python train.py --norm_place="pre" --beta2=0.99 --schedule="wsd"
Each number is 500 + 40 x the weight over its row's rms, rounded and kept within 0 to 999. Layers, rows and columns count from 0. Numbers have three digits each. The size before them is the row's rms in percent of the matrix's.

# v: layer 3 attention value, 512x512, rms 0.0427, rows 336-447, columns 256-287
# o: layer 3 attention output (transposed), 512x512, rms 0.0358, rows 336-447, columns 256-287
# q: layer 3 attention query, 512x512, rms 0.0457, rows 384-451, columns 256-287
# k: layer 3 attention key, 512x512, rms 0.0404, rows 384-451, columns 256-287
v336 102:380493461571486462485515522497507524500458422422502486485494471493446518471435465487495549479475
o336 103:610520510464545504467485386464508498482518555590537482556484511501488553539527597523503523551511
v337 112:481569482571581486452451472508529480486459553443554496515495521493499491476534532480493538502492
o337 107:544432539471353518535604482567496512500532508593458489565522464494481491501503413460469461578437
v338 126:537448528546414519568503504488505568446486525608556438455560551503553530503444531485452518579575
o338 130:441551486502673485411560503489490425469485500430445513531459522513504426564501513508557487360545
v339 102:521501487452573458460476440510510468495633503452464504503525463496431482502517491497566486443500
o339 102:471516454504351543509421525508548578553406540536554485451545594488503551463501498524461501578450
v340 097:555519530545501497483449610483522555494507446437491490467541514479513477488534586485417491554468
o340 097:507508540521466474507575433489488428523506530579508470499413509530465456503518444454483493441465
v341 105:520483520445550516487491505486495440520525508439477517518463441413486546558492459520527511512477
o341 104:512491479533374511553463515487497595517498523546555477497498570479475508440519538499417489475482
v342 095:456554532518542506432518552508513568472513515502523523471518529454472491557500576510481479545498
o342 098:538511507479442496571534414493488456504516516482490418500448516552536472517485352513522501454471
v343 086:457485541443484503432436513516494506483504631547438491524445419489542490547551510495458494453470
o343 090:494478468471507451518478532503527407483445395385501538492523526523506485446509487534546464568536
v344 102:502529441487518495510532471503485487497467458402440504491503475508479547465459476471478551513465
o344 103:543529508537464523501470430486488517539546505587586492526519485463477508492542616463468534527496
v345 104:544425500402477483548490442492492484583478536517446463551431456489534505495538497521471439468454
o345 105:423542479545528494486497615529506532526502428393497574469566554460520490448508529512499490507534
v346 124:439391520460489550520514472478494495516503506530499496512509415464453482465526442502601517471519
o346 118:532530432555525471531421513455517502495454454486479536469487532534531529483491609537489522521481
v347 098:509538526564489435505476508474485568477473570493504455481520631555571569487473537510490566526500
o347 101:443510520475559550430562490525484457485534535541483529524527448442485471500490471486545477477497
v348 117:486489532496525496477487524492511494506494547489557520500556527460491458455541492487579524571523
o348 119:493504487477481550532418493492475500494511500590448477493485478499502556485430503494508491447462
v349 115:449538507549428513533514468486487521485436551607514516562462545520488499475518527509497489483563
o349 111:477487519502613450507543497493472408463512422427452504487547367508516491547484462508550507532535
v350 102:524443482441518498476528448489484482537574487436384496497481424453461479480497487508502495462485
o350 106:520576501523460498454392504478537559524417510512583531491565589527500585411520588526431541543479
v351 091:529571500535505460480515550496499553453487542419549537451538574459508524496500519497506508571581
o351 096:494474563475488499468562450489481505508548530607489470522473413452523519541462437453490493454430
v352 099:471470428466467469537506448503480448523435520542474468506430414466456469507514448525493516433472
o352 106:492552481476578460439443539494526553500466480415525576477593535547521564479512550541493518600523
v353 092:457517468558475525461503536522479498452425422469475485478471453476496528509449511474480486445438
o353 093:605511538476517464533520418443508470506550524498539495524472488528487496526530521517532524567525
v354 113:426464555531529494472488537523514483453472516448557495479544510463463504484469485513578533562467
o354 115:581510506484456566521499446460503504483506532584465498540483498475509502466495519487452480456505
v355 089:507554491538440490474444482475488514508439566506540512477431525488499505459497554506455501476538
o355 088:502433513469542470525569527557495478471535459517440508499518392478463498549511448492538494601447
v356 101:547508501456566503455440506507499507540512509457456497540560478440564575530518513518499459550448
o356 105:476505525519357545515555532529474547530530520523537500479447565441496459462528482442440472416495
v357 085:580514534534469496533554481478510525493564523530559547539535509529509463502507511509497520552618
o357 088:420457447481501548473434537524499484486436508537474465422457548511488518501506447497527522433454
v358 116:511572519508560454544437456506494488446507527445544477451535495490450447488434500501572539505569
o358 113:497426464436445603443497516534539545515456552565486482545501548508504579504514443496445494539424
v359 088:482440571536512521512530544532512542484467518499568517513533577542478564495518537484477495560531
o359 097:509509507535504567514526469510472454472522459554470489560444495458517416506478507494528483371564
v360 100:594471596538472499516530497489498531510527560595606529521545601514582510490541507501492483544527
o360 105:409462459494540521502550545528484444480487461450388483482476437508482401554496434482556509392502
v361 102:474499519473489485561559452514504543477555528573388445527532460486491527496493543482513489493507
o361 106:485567491507595488427476512493512429486448444397549539473508464515514490472507505515539541479532
v362 090:545424528542489512534413561466498518491508464501575509463487514492552517524573509464507536545468
o362 091:483518526505479496491588454466533458483538529591435532557476488506471462541477583488498489438485
v363 110:546561510502462488529551472503488481511524497466540532521606511539500506469480494519560537558543
o363 110:411490464510555549464444554499471507550506492562480445433447517517502523505479498505509523401465
v364 100:493490517543457517526470520478497550439510517535587475493520441477490472458575571486479476486506
o364 098:529461508482561452466546479482509442485462482487433476497444506526483440564480438531569479469510
v365 123:507484502480516526466514492498500421542532544544522527554473532537552544510553488522539463459481
o365 123:494454504543410522597496573542499566493517456479482508450507487457482453505504478496490486486500
v366 114:484479515472546477494510467496492541533499501420476496501545495484462506461512499516548503559431
o366 114:519528486553373543548530445492476474517497528637546487523506507478525501464489530482465468458487
v367 107:509390484476451509504595510484517505542514491586437447533451451529496515523547476523441485535428
o367 112:463607490539580465470450536474507487515456474415525573486553535488507466452504599537532501478622
v368 097:495539551494646440486432477504499523428575520415513567493521597474511549534500496513531432532510
o368 107:487447474554332554526567506511494483530461488586519422479463479464500454490497420471485510484464
v369 091:526536521508517462480435456465491569465519543470483510457568486451554479537441546476499555486465
o369 093:479509456504485488505572518486507418537521483562489473460448464531511472512538454481504483498440
v370 126:548397526491416544579560538498516494526485499606564485541495481537540536515495430553482534530558
o370 117:443509468507623557444454570516508512459513448408454514475477522467519474543503536510507510377547
v371 095:500506539464518520522466500481493552475557423391514526480597467448490500456463492512540548575464
o371 096:498526482540481511472556448442493501521510592652522446510409577552497502486489574486470484368421
v372 093:539486519569433499483474486486511448577418510529452475519461543511556465520504489471456508495457
o372 093:504526527489511458534602505486517531476574463450501542529525436504489486490530518464485478549488
v373 115:413586494517598484460496486520484529422550481431513524457547539505424519499474518499584521484471
o373 119:567473496508410515558487447483497530520485561618533435508485462511513520501475494491500513533473
v374 113:574511503560463456548549481511500441502543522585525480534510586588539533485520504492494518527620
o374 113:408471475500535572420485555578512533510474508472480541493517518468481454523517476504502521447520
v375 103:455528509496435559498432563503489551469469411560460494513518494522484541516406543508455497467458
o375 099:519501498546577413588580455495458440474559491388539453487404484535466463540521492496580465525509
v376 087:482508532538542512471426511511515394506443550451578534518430510438499450508529527487534545507491
o376 087:551451513485359560588622464524509540507573474556427510551495449485458468529512497456462505577445
v377 096:490509442496469459520506416489476467474470501528474443474483549495505535463469522495502477447463
o377 097:473510546508560475460583517504477513523512483451502555524542411477485500516489478475526492570529
v378 115:395488484502561553459464473502480450442481548516481492459458418464426458494521434523592522430497
o378 112:583499462501488497493445511484529542501440491470515545499537499509523576510509548518490518617488
v379 108:461427512489439522522567537506515520517439486561498442518451430581515495525521485487415483502411
o379 115:540565510486613439495461475480501434468515462422511542521536528503503461473483601519539508495604
v380 099:554531540522501473482439519502479566495500531475533506497558576500583533480540582484446458570460
o380 106:467481514509453527469596500538479399492537492550449481479457435452482409520513421435500507430491
v381 082:589520566506460469462417423471486514535585575487507508495541542414565557511453511538478490540458
o381 084:444496483455423535539560508522496464494474482556461507434497505497470479463539449460435505470424
v382 108:479467475423505518450545495488493500510457446482412497488519472481490507470500505484489487515458
o382 110:533583547547471503512512423465500494499500511548578550565503541456488487439502615455456491487535
v383 088:578478533447633472507457507509503519518589409428436568467494589526493470482510494539516510566434
o383 089:449462446510417560524452528490489507508512540550542465461517531517505579443492490501481528503459
q384 130:504479450538550497510477519534475475500476433500482522426491444510598473511545529546497472526523
k384 120:506518458473509467478534504493315524453476559537574447533511522558471469431522505543510528546547
q385 113:481469483541432551409532526565501492507540505528512512447484510467415545471498442469495446496523
k385 103:506481504507492458526484498476315509468495487491465516483467506503570511505480463498528534509508
q386 111:440588494478577472530493427529479469523505520471410456507455410497577473557533565575551532568524
k386 109:551530496500459517454518587535577457531499479524537545499559539466435455421501489445445473537455
q387 143:513470528478503477563428468499490496498464506440533512468498560523514528506460478482521508523474
k387 139:400569452468453537505507475452473499504519522521500431503453409507537563510539542548471483510476
q388 142:472501562481441499479568418499492524482458455494480518370505511458534432518455504499475519500601
k388 136:500500524473500510449542480560534466514503525521476477525546502446455491565508505494495541494428
q389 115:454534477436510487504488426521485565507528464494535524491437526530544465624556572544501449522588
k389 106:487500485558485489492500502492328410494498533480536484595530500484484519436505509571506501500450
q390 136:438513501548463562511474446534517486503552547480487475480545556447455518484495523460490542487490
k390 136:486455537505530529481470456412469576565555435502482544452448484478607463545443455535494528530532
q391 129:529583537538477456530488533451502461481465514483556519449512513480501502498472475475474502463437
k391 112:494456470463513482478505486471705571483536521508478460460419478540524530549557489450535536486545
q392 125:488423513518530558409548524527540537519523546582497429485580454451506509427446502411511467442572
k392 127:536524512537522518495477435460500595505501479451522561451478556500536491540454475487480558469483
q393 126:505512488525503472495466561497504567420518489577543485445537468505467572515420380439556487485450
k393 120:532494484560513476492516475399418500491496520441482477545448482599528509492575533570428515509537
q394 133:528547473445481479540511478502442505488480529517481510515493437568544534558509496557465464591512
k394 117:522481532501492444462492553440420485492482441496493462504485491511462472467523515554507517547496
q395 142:524456477401513485548556482508483492502514516496454447506497486517531480393549533498431523486511
k395 117:468543527452490545503489435452751507517498551523508506498543542391431517513474486429540531506508
q396 129:510445520503469460439504481514516524470476514498519540468522549498492501494419466467576496530564
k396 131:471449538520503552529486529425578466501555505446482550496516498507514485539536501438459498472433
q397 139:557453474482491460493485510506547466558463494492441410533484481463422539451514545495454507476413
k397 123:502531523426458467538515492510630499490498494551504503445499522546496481480484484475525500478606
q398 140:469467552488473443512548464490501549477451522473493507579484452441476469517509455515517519495508
k398 122:527529480484496539516511544462623409521468500488457450469566475576477555453521529396477544453440
q399 120:508444534569490504551503549471504546506474475535573454433483451487503525451455428494564442446528
k399 104:488505472514486520510476442425462538420540523478511443512451502520535495501519480497452535500493
q400 126:434539515415534524524506439552503429572467550435506510544501509506542402484565459528480573546510
k400 109:482483424496412516453547528560551459490465514549492519499546523420441454536527570472495459478445
q401 134:459457505511539534467474483516506494535533514478530530452475543484534488518528538500488503465454
k401 127:511523509510496490478486539508309482530497519512508478509501443555435478505456472550510445476507
q402 120:500504507496487523505552442471479523527529525541499512490575474441516509531463534549540471519492
k402 105:562534533500562496526527501438486560510481487442463472470481508496571521532461489488478538406479
q403 136:553565533475436415486497559475491513451462480476555508519432519487490579502525472503534535454439
k403 118:493466475554523527574525507401581518431490538514473478498474476571529535437500465483485504538557
q404 104:481433500472458465494518500479446529514501535492479476524477515542470480409498506532512488423558
k404 101:496458547509520480510484462400432537500497488518512518477465516498578512565486482482533587475506
q405 111:527521540434536503519404463503493488540437524494515490549477533555545438578556532516471515548529
k405 103:486542463523516511427550540610520470447450490473476566539518489493439498430508528535512454543491
q406 143:475519454538522461387498506575513481510474402471442512405438467521488491490504521483471470483460
k406 106:527522447479481507518517482519260535508476539534504538461496466533508512453456459596511525499512
q407 120:466538482448508548553516599528503478596479450538421485532497478522524420474604554547451496489492
k407 121:472522467462479481423543526498484486504473524529535530411553509503393437454522489570564486523564
q408 146:499510510538470489493508533489509556465505468466530573389503503429476479599460469487529501494545
k408 137:495471470567533456510544525497436494451503506520477426555441465587526468505535493479484520497504
q409 123:474443475486489558429526513508518494398555526532529453435501514495473560418462471486573490448585
k409 117:537473480551523454541480454396534548517498513484565538595479464499498477553519480448512481499459
q410 144:426483484483415515478596464485530517464492462572498371474570407418431538480444471461471514460579
k410 136:553526534531496484472504525488562460545477511455552532515444485564486523481455495477497474542466
q411 121:486464489505511446518479435559514552532496460491484479485376479511576445533454535476415511516496
k411 111:506528572445441494483482493537426410435474530503525514530516515497450538507512573540512480541498
q412 132:435517499433453517501607537490505506593543524505528417510503504468545512488559528493450480487580
k412 123:502573434496513518480502539457611439514446519473509557488528479539437471476500478501514501456525
q413 139:496577443487530523456430517541505503416555419539482478430503484479467584447469470504548483515509
k413 139:504498508522558499489496448474438520491502538486506498452453540513619471531510426500462513497547
q414 128:489488511488524480488504516469491424555446470481502500503418483549505467484542519557488504509508
k414 124:574517458525481563500534560608572485455488531526489459478485527471471506491533475439513433455519
q415 143:533562494542488542461498603505492449508524430508558565554513562462491464516562451503469584486548
k415 139:481535451521570522515517477434628536482543550416474559449510436533490533506495522510539469546448
q416 111:462586486525557471502433456527504487516454511427472578481493552510588448582534529544465449514523
k416 104:502543446427486571503515588550433431546517539520525478534532485496468502451500511596506482532498
q417 102:493418461633455494501480512539482506531530418500488549471497525470490510507435511478530439497482
k417 098:504480511473515511546505464459400600515546469492527482456472518553579494511489479545506553465541
q418 140:539457495506519475476518581506489512428495490539524494507502525455486476507507496519496512530547
k418 139:506520457564481464532564499423389493502486544472522577492484470557459542445539437478444506484474
q419 138:455534471511521543634521471441467494522491511496508454573492467548533442480477530553491554528663
k419 108:498514522494521505449504506528743504516528498509525491504533501479499498491537541439500472472462
q420 143:550491537426421523513583538472511519406509425533504480477544437504448557455576479463494508502513
k420 113:454515512557584505475475445534744491515515542487464517513465495460486479540423491384454507524506
q421 098:528573515449522447463453543513529580439487475513563520525451501537488564574482480492535478510509
k421 100:500531464556474523485526538544453413513463507467518527509530492531469482409530509557499433512472
q422 115:455489592440509543513508449503530476517476518515530611564503551536517415469535417526471498490529
k422 099:469494478490482526491497568590610390469456502487472490444529506458455480478502554476513464544455
q423 129:524504480479450445494439508491493512449486449397533469554388429512549508465515551517460581503507
k423 116:496470551552557526522548587505587408438443509609529503493499458535436474435519507453559497566509
q424 104:501403448536475486454548588479466498460507426589558425516487444499407565467455469451541506420512
k424 102:512519544505564469561463449417502559522536514446500524443436505513541536520506493488512508481497
q425 133:491520527464551503551379504509524535456448434467523488457457488512541445456505566503506544467472
k425 116:486477475523495564459520556496548447408476540484523531467502492478484499448499520488507438521531
q426 138:513490479410500421494553486539489527445453494477448360503437456524469533444479573522461510431463
k426 130:473501510514426479497495539415528447510465524502568566443471465475439467464532429490573511529517
q427 143:550529561504511523555523516511494465555508481501431496466562485544455474520517530529505504493468
k427 137:488554493444470529453511501576649509555500479495468510483542546440500538549431519449366509510500
q428 135:534594533529478514476505565562468457490574477506465604548503474555521546533512493548567459551450
k428 135:454487464525533476511491605526397497490505510488495528457486504569496445537473457537519517545538
q429 131:546536534459535506503480524513511507454505510505567503439465524559532491514487556510452502473478
k429 125:482490465554448496511476561557425480441525583498489518545479527478487495474497441515488494508549
q430 131:508471475409526485512506476453495534537448483477522480511405470465549507558611511508386504428560
k430 130:496545511570491488469506515500507424454402516491524431521502486584463442363501486506567539461479
q431 109:532388436513465520485533516514469527484536528554526427448563479495439518457478473478547483441457
k431 105:458503587500499448521448455396414576483532491493499525482452521481541512581473479516484542470505
q432 102:551439448497509508451550572531500485520501469589471494474548433476411505466487460408547493465483
k432 103:490518519551505455519543433448441593522492473456489527462464530499533531564481452579521545456515
q433 142:418461425561485538486576522517508518566480489464465478452539461418484559484502452483526470473484
k433 151:486496564393465465481433460488552472527534462549551470483495457500456509503472543471520522533514
q434 126:547440434518512544431529512501505491528503409519451467562482478472447464506522476403549487465555
k434 132:494565477536577472490528518539479548484514473488551586481516510601455533470526487577465489492454
q435 138:515398442441526495482488535537500454514494509457472434500491500519461495477515562491498507475474
k435 142:505504515494427453544537537515413516429458500551486501538493487402442469473474469478521515484537
q436 111:453452447531483511539509575501522535502502452552521384503549479444465527441469505467557447444359
k436 109:521478495434527511466470440442517540496522484470516465411455491511540488510521448521524497448558
q437 144:468467554431501530512513511479514495558504527467469407496502517500501421478581521476417492480509
k437 145:451542443523441556462563498505533458499500485476502558539542561448457422500470516446491530483480
q438 143:507521530467519419600444431446495514402491509520556465474496463514497496516453487505485559528421
k438 124:533463522505455518455553534453579455496486544521473438518482477554510519456539516460478494515517
q439 130:463463542510478554460518484492486460595458523451489401493476506472577478505513556484473519524550
k439 130:549517477473480506480501574592505498465501496504533613511475494530481396460508562494456506527490
q440 125:449541483575535523463466491494520447504461494487505598519594502487480507478496509528495456532533
k440 119:550492481444513455495460520560474535533488508506449516509525542446581477538483481473552486498479
q441 135:549403459501521515476469477525495515511490480503457539483523525512485463457526498456445475585487
k441 124:476455607428523487520474481472403534456496508532479508455495503469536558525477525625499510420503
q442 139:498511487533568548543531388464472462511491567517450499520473526534576468453506577510474487522502
k442 140:537481544397500451450465488576529558528587431478489480502539577445529473604488499490486521449494
q443 132:478497436402577443534485464462487498518508550494512443490505478520489450553576568544489560476488
k443 123:514540556577469471541534469492327469491442469492419511542460561454522528466444504528549455423503
q444 128:439458443536533524464514548523507455539456424489501484434498497442472503480461506522509464486519
k444 108:507532498465503437468498450530289519475531504535500484527513480514520502568487494496527521518539
q445 122:502555503473536451588446494426470456444486521456517486496473513521607518498572520593508513462490
k445 103:504493495452497468482533500494438531529495500533494413536508480548511470527523523466523509467498
q446 143:556585452479500446499482527529503483495456392517540513498435487542461529481544470502510421508479
k446 134:488505506482519480461528553545463492494501534509559468497481456574473495446554443583544508497539
q447 142:502469496541475534477539555542508496584479508501470516480483553479549467526533560544484517455570
k447 135:466515448485435494482505494453328453554510510541527512475601517506433477421507466508532451553482
v384 108:493443463363503498484539442500513557481485514492506491542463499555536487445504615502494472489499
o384 107:515498519457505531503494485568551428504468426534561475522525465530476494498490436482505524466514
v385 099:524524532455439463495515452488516517524494558484549553547503472540539505622507517461552489578533
o385 100:543546456464443570457533564495550539452517481477499502527511443459445435414515467507543409561501
v386 098:471531492567497492458481514575511362492531537459522519559487550482497525481520497494471504463454
o386 098:498446465532570495478522443500523515511502515520495509506509491533490385445561516557493511539512
v387 104:509477463530476514451548544499477443510571504455577472455472463549562551471573445473536545487477
o387 105:545517480420493433502430500479459537528493545531495583497479464574535539454508542491507502477481
v388 092:470494463411472494479488472488490506484431442460483551508438501500487519487554470486440498508433
o388 087:515464529480515556485517504497479482505480504601543566422608467483458563489506465455509569458495
v389 092:492464461497468514462529473469472510468534477447551517415463548540498529495503379461473501412563
o389 094:491495564430494500561514491510458463514474531547536554494549484475538480573535544507489528500484
v390 102:607529575506476473517439533492498498466481471524513518453489512449573485612483562530447558527506
o390 100:460461421465532484509516577503424499540462509518552529532482523493553506504495504481498523464468
v391 093:561474519454451451518511505484512523513492352455490439471458558506519507485491522502495534432449
o391 093:481418455440543482471492482497492457468543550584495504522437495487509541570546552530516551510503
v392 099:553510543460502519506417435495461505523491501576495513569537549492489567451421488533533468470494
o392 100:458418396559456515535577486528469429487494456503495511513505431540545477511525554533553505494479
v393 106:464516530530562502499474537490526478493488509543566501500560487442519561522478456454460522532474
o393 105:557515484577424576469508469527537541539537478481495446437444496513452529501481493420466453462547
v394 096:468490443455477476538542477492479478529451547497515506551507515444512512476426625483531512464537
o394 094:511584554534497570530588471534484479528514469491528523559523450453549481576521420535484497493431
v395 103:498560390524578493565570516517502462440561439493430500482499563465438556490523544470448493495447
o395 100:489463504520498497477482466459519530510527604540512395466490520483443540472479475489547550461565
v396 097:494498555540456541503510585461485548445488535462527484468506462528586544472578478498445460508429
o396 097:506449501508547500454517487469500436427443449492544465558403494447500516538500519421491446471472
v397 095:520385522395522519492474508485497500515455602556449545508514573475494472473473557452519501500552
o397 097:502593521473455514530473531535509480507512463473480458556574500426464481528454472459460536510511
v398 097:457580481483571499498476512496494573503527525525518535537508471472491554490498530509564491479414
o398 094:472535411548422492490424579492501501443469444455542495455469462527523437530515442548554529462442
v399 106:455517442506509555542568524498490528527436565454526436517507538452435496478502578481575488468405
o399 106:496515517572454454541507475472523597503510461529433447476494536523473509484440506492477427542475
v400 092:468445550547480511505493465480482565552525602541550524558499476499585383513515475530483531519431
o400 092:568582523399495572514537607521507475451540486488537548471453495452473505562489492506519475469463
v401 090:481420496471520462521510434472508503437523500560539505509459543515513509515604499477584480499534
o401 095:505500558529452510490529509543516483490442483482492485498530481497462506497470460499499533527570
v402 091:466462516500496457581523444493506573469503384495480545485440500472467470483514465527479517454472
o402 089:507519579558538491525501487450487486489573553512548466478537567473493580561478539497468486505481
v403 099:503449521457458512529574474526510521513454506509570520516528548500553488476524504501596537433508
o403 095:535454521393552545495528506501454477468506407558483478509468465547524512456450501461506483461512
v404 102:528497545590474505492478453525490502521554505543526467497521543566565540460508488498502432482432
o404 099:573458485429535519517511446545456499466508459444492575505509497519565511519540426485501516535432
v405 097:483486480437509490492502503500484491469435572551456452543548443492533510502511528507540532525426
o405 098:496474434481481488490591504492526482548516462490522488512514444518499557472466511425488502464492
v406 093:573483543508505497543533494488513559549371516527510402509524570486546482529476496546487530515489
o406 099:500531420553489540471560548514496483507579481462488517493464460444521553497421466508592442440394
v407 098:494472456554498522450541555512490492541509486510511474481524430546473540489486480500478549522514
o407 096:540556501489550458583430464470540559539518527468509516437537529512484494494550463511477508492548
v408 092:586495425510544453492525542483513468452536475479522445493459470529573540480526468506442483435476
o408 094:484436505521496415487522464540485527528492528502502581551551487537571556523465498518465483530463
v409 093:500516546466515438525489500524522587569576528481546432493523466478566457468481536472466517474536
o409 094:548505531523458536439554494519507487453509499462483467559476466552491435530535512484457478473513
v410 089:505486520533516513502434456475498490491475486445455531405554480530529424536564516549477517504522
o410 088:514528462511546500440461577492493533530484517476513528529470504488496499431456518555540419495525
v411 090:549374537599502483503458545464483518492483589504585502552465535552525409471551505456512466496500
o411 090:529498589527492546536477491571503510547506464474501587483543550525448423543443502515461565590507
v412 098:471599482575544482514512545510507485492540463443452449502496462523554532448484467511501510502462
o412 099:496472390609487509515477451495506517508512442423522499454457513545522556393583462456572501547418
v413 095:533440514453516470489465516492484526512540563492538566547511486454432505446524448519575483521525
o413 093:455450494543492520403482507502472587466515519483475451491514492469449376497474479515509511545567
v414 094:553554564526481459551430499503474475445497491442483486492473455575488575468478585503486434518491
o414 094:546475484406550555487549456509486514487527481458529536583466479531460474502543480458414453527426
v415 095:505495505499467479453515571475525463460586451544517508405530485512493509502548550501439431544474
o415 097:472526481517467481441474483482547516523493532526514478497468514547496532460511530517558516537565
v416 099:532465477517494532515452511453481512448464466543482489510506467502504500571536543521537544570427
o416 098:470450503484522446496583539428506478461487479493523503512441446517524590470502542492529537471465
v417 107:541454557493417500450516525542509496461541524474425558460544472494431488543493481487438561515596
o417 106:432548507491522510539438546473511515460555529521521472498478529460497542421526497482480470416559
v418 091:472547468535510503501477568481490489483455518476530542541539517558466546455574498516557479370499
o418 093:527497575454445563482520479554468464500477469495530563540559398525454510519492491470532579561450
v419 106:493483520489552500470552457505524487539504646520487546450540488495524449490508505478502504506505
o419 105:525472487389448486509527502547521440471461469480499550489512477500535532508505437446485531524455
v420 095:483519584542548520493495486456497554535511478559507461426483449538481532466492471494513500523486
o420 095:553482439417536484518417507456463514490579544485518542490567499511439456506515485554586514547521
v421 099:520578479485513502490490539520511513564502420466491491481481566506512532503521518518457512517568
o421 099:476489447572501518550468515510463571591496487529524478522462490517462526427503485486516495594524
v422 091:475472462527516542533492459485499457562510510512446452430395562542597568504469474527522508499440
o422 090:519523456491520443495499579481450514602499477552463574530488565501522506513522568500497521494537
v423 094:380586516533493516479480530502478531499474545470509488481487450589570593488587507489488536569412
o423 093:509449421527516412491510488483445516446453433447487525558451500541526508457472489444598508519434
v424 096:464478496539523519491491517513490528480492551484481466535531457464497603470473500516449558539472
o424 093:530481434509478491526561517564504489485507455542538513471452529438533500459486553454516528479487
v425 099:527463488522526489518515542473477542531479430524549423457513439588611483552502513498465566519439
o425 095:538509454498510460483492594498460471541476452460531548459487531529511566491443403543547498468459
v426 104:468518565467437523540524443500502518529441473378497433488576513510544469480431536512430532490506
o426 103:518529440474584526465501561490491464489530494536497506552424534453552481497464528510534445441422
v427 101:502569529541528518500436488517490449500510386361560493434482492522521543458471492464515438509616
o427 101:520472546501576538482540418571482507541465488512502480502460491585500492494551505486420468525485
v428 098:528492526424578483520470460452495475510486518524488459489541575515490439459499427513519514482521
o428 098:465474529494479471449529476539503486459451530544471554507583480486578392558471573570490525472472
v429 104:541431488503507505483525518514482405574521552452449546642503506502470436531397425512416478502508
o429 102:478473536452482588589525487488451533512512521480509542450569432503532469500450457538515464479513
v430 097:520461513427526483465526430486512528584518495580465483562475587486568486503491508517464535407436
o430 093:542476448519484404504552516549441513461472483540543534485498502497576522548462472508520504431501
v431 105:486594496526470579449486550516496487489506473468470532488464471531507494501432552527465459503484
o431 104:509499579543492499510486497525482497486474456462549484498511524510551507497498506520447518506492
v432 104:552492487443498430514528510532521515477479405478474490489452568477444488522537504483441470522479
o432 108:487529495548440535463489485538535546561583515514482464471570544526486463482475537522433470497547
v433 097:622455552549497526512457553527495478519533563483460488540499524528508522536435452472429466570457
o433 094:480501496465509495578544556488519476507497486467493518527452532478514482482480557537464478523461
v434 102:462429549532469508448472538533513595531486493505531499529525474543517512509462506507433525513442
o434 100:455439511506559510502508543464471469458501471511481570477491543491564486570441521557579562450449
v435 099:498532485484510469490547492498485558532387476462513558498521556510458485459413482469528458560468
o435 097:515484496463456521485518469530516517507517533536504463478486583397479480557442419483522507518504
v436 104:483576474512496553497486432487492456528511479531526456477476554512488514480563476512587521484483
o436 098:512518501521587482512518503461522413484488465528526440482521509501556501543524543542479458501522
v437 095:501485556490500476626463465477531485543435534542472496514521498465514482450550590523585515491547
o437 093:521479484463494490502545561504509486459518476519492502541510481438532502534535546555468444561500
v438 102:464530562480540510514450455497478446529485527432461429451526467447469476467402467517655487510524
o438 098:493492510533470522504556510505512438452526511493461493512475538571565501569523522509436454534483
v439 108:487422487477438517495547440489479443537424556500441472483429566541549441555379486473471506497444
o439 106:562528574461522525539567541452478492518536500526490601554503481473540496519503516514499499511480
v440 085:541542465525460481507497454498493458534558515487574503520479463543491504519505490507549435474555
o440 081:520518516469512494513524518532559493532465475527533547501490492452513548483520468556434423517509
v441 095:566516481524535533525420552512487482467398546459468529428555440507475518422506452519546431502394
o441 093:458464514502463469402532537476472515525493458443517494540600518520515487535450484503466446529517
v442 110:504534465529518477491551524524504430459480503551586492536566457463425499535404482492488538508457
o442 105:517542502476441551518519491492504535498451507433543513479542501530460514417526426467556487489482
v443 094:502464482451499528480487464512519527513491473484470465491423506476504500435458507488499514516452
o443 094:455571509501546494516514538469538510493616498452466540476594515547496457524456495554548511469501
v444 101:479555577542451438473498474508513552515545571509544560499573446517443505523541474472534483484575
o444 102:507519506499515613484502418526527484507479487458524487476565516520435407460531422511510475560556
v445 102:541462461542449562442503544536475518451475526570404452511415490515518475533428572495496525461508
o445 102:459509505536529444541490539529512469575497500540527532515437482488528584443479496475533497502478
v446 092:522503541424535550551512469448468528493532524518497487510499504530497441543489490485535487471360
o446 091:489434470514434480575507472489488486400532454446504418482454476565493493494502480517555507558475
v447 098:585423450445478496553571453499498484496426504478454457567510520464463508463483521509483490535449
o447 097:420493469416544458528523531487492513517587509530471486498582503416523495529417477519541507410456
q448 094:546529529532551468539497530521460440522564464516518559524396477556490445451539515497492471523521
k448 100:473438519455498483527552516463415515501492504528483487494513469466503514443507494516485525477492
q449 079:366459587485512443552490594504533589486454490450533511525530452415507519501533480467539494525479
k449 090:505515410472469500522495485530569485517508473528495520478492445499468464471466517482471513464508
q450 082:456473544465590444573500555493506526503491476445457505489534438470500514571473460469533489493509
k450 094:494548429488459503511505509517529513485487482497501527456488422504455476484476505507446517492532
q451 096:518472452589466530561467551506474505562572520531436533491534435598503558495435524480425527511488
k451 096:454428487445515487442586496478460471504483444524457481531430496497544474565482478488542538449545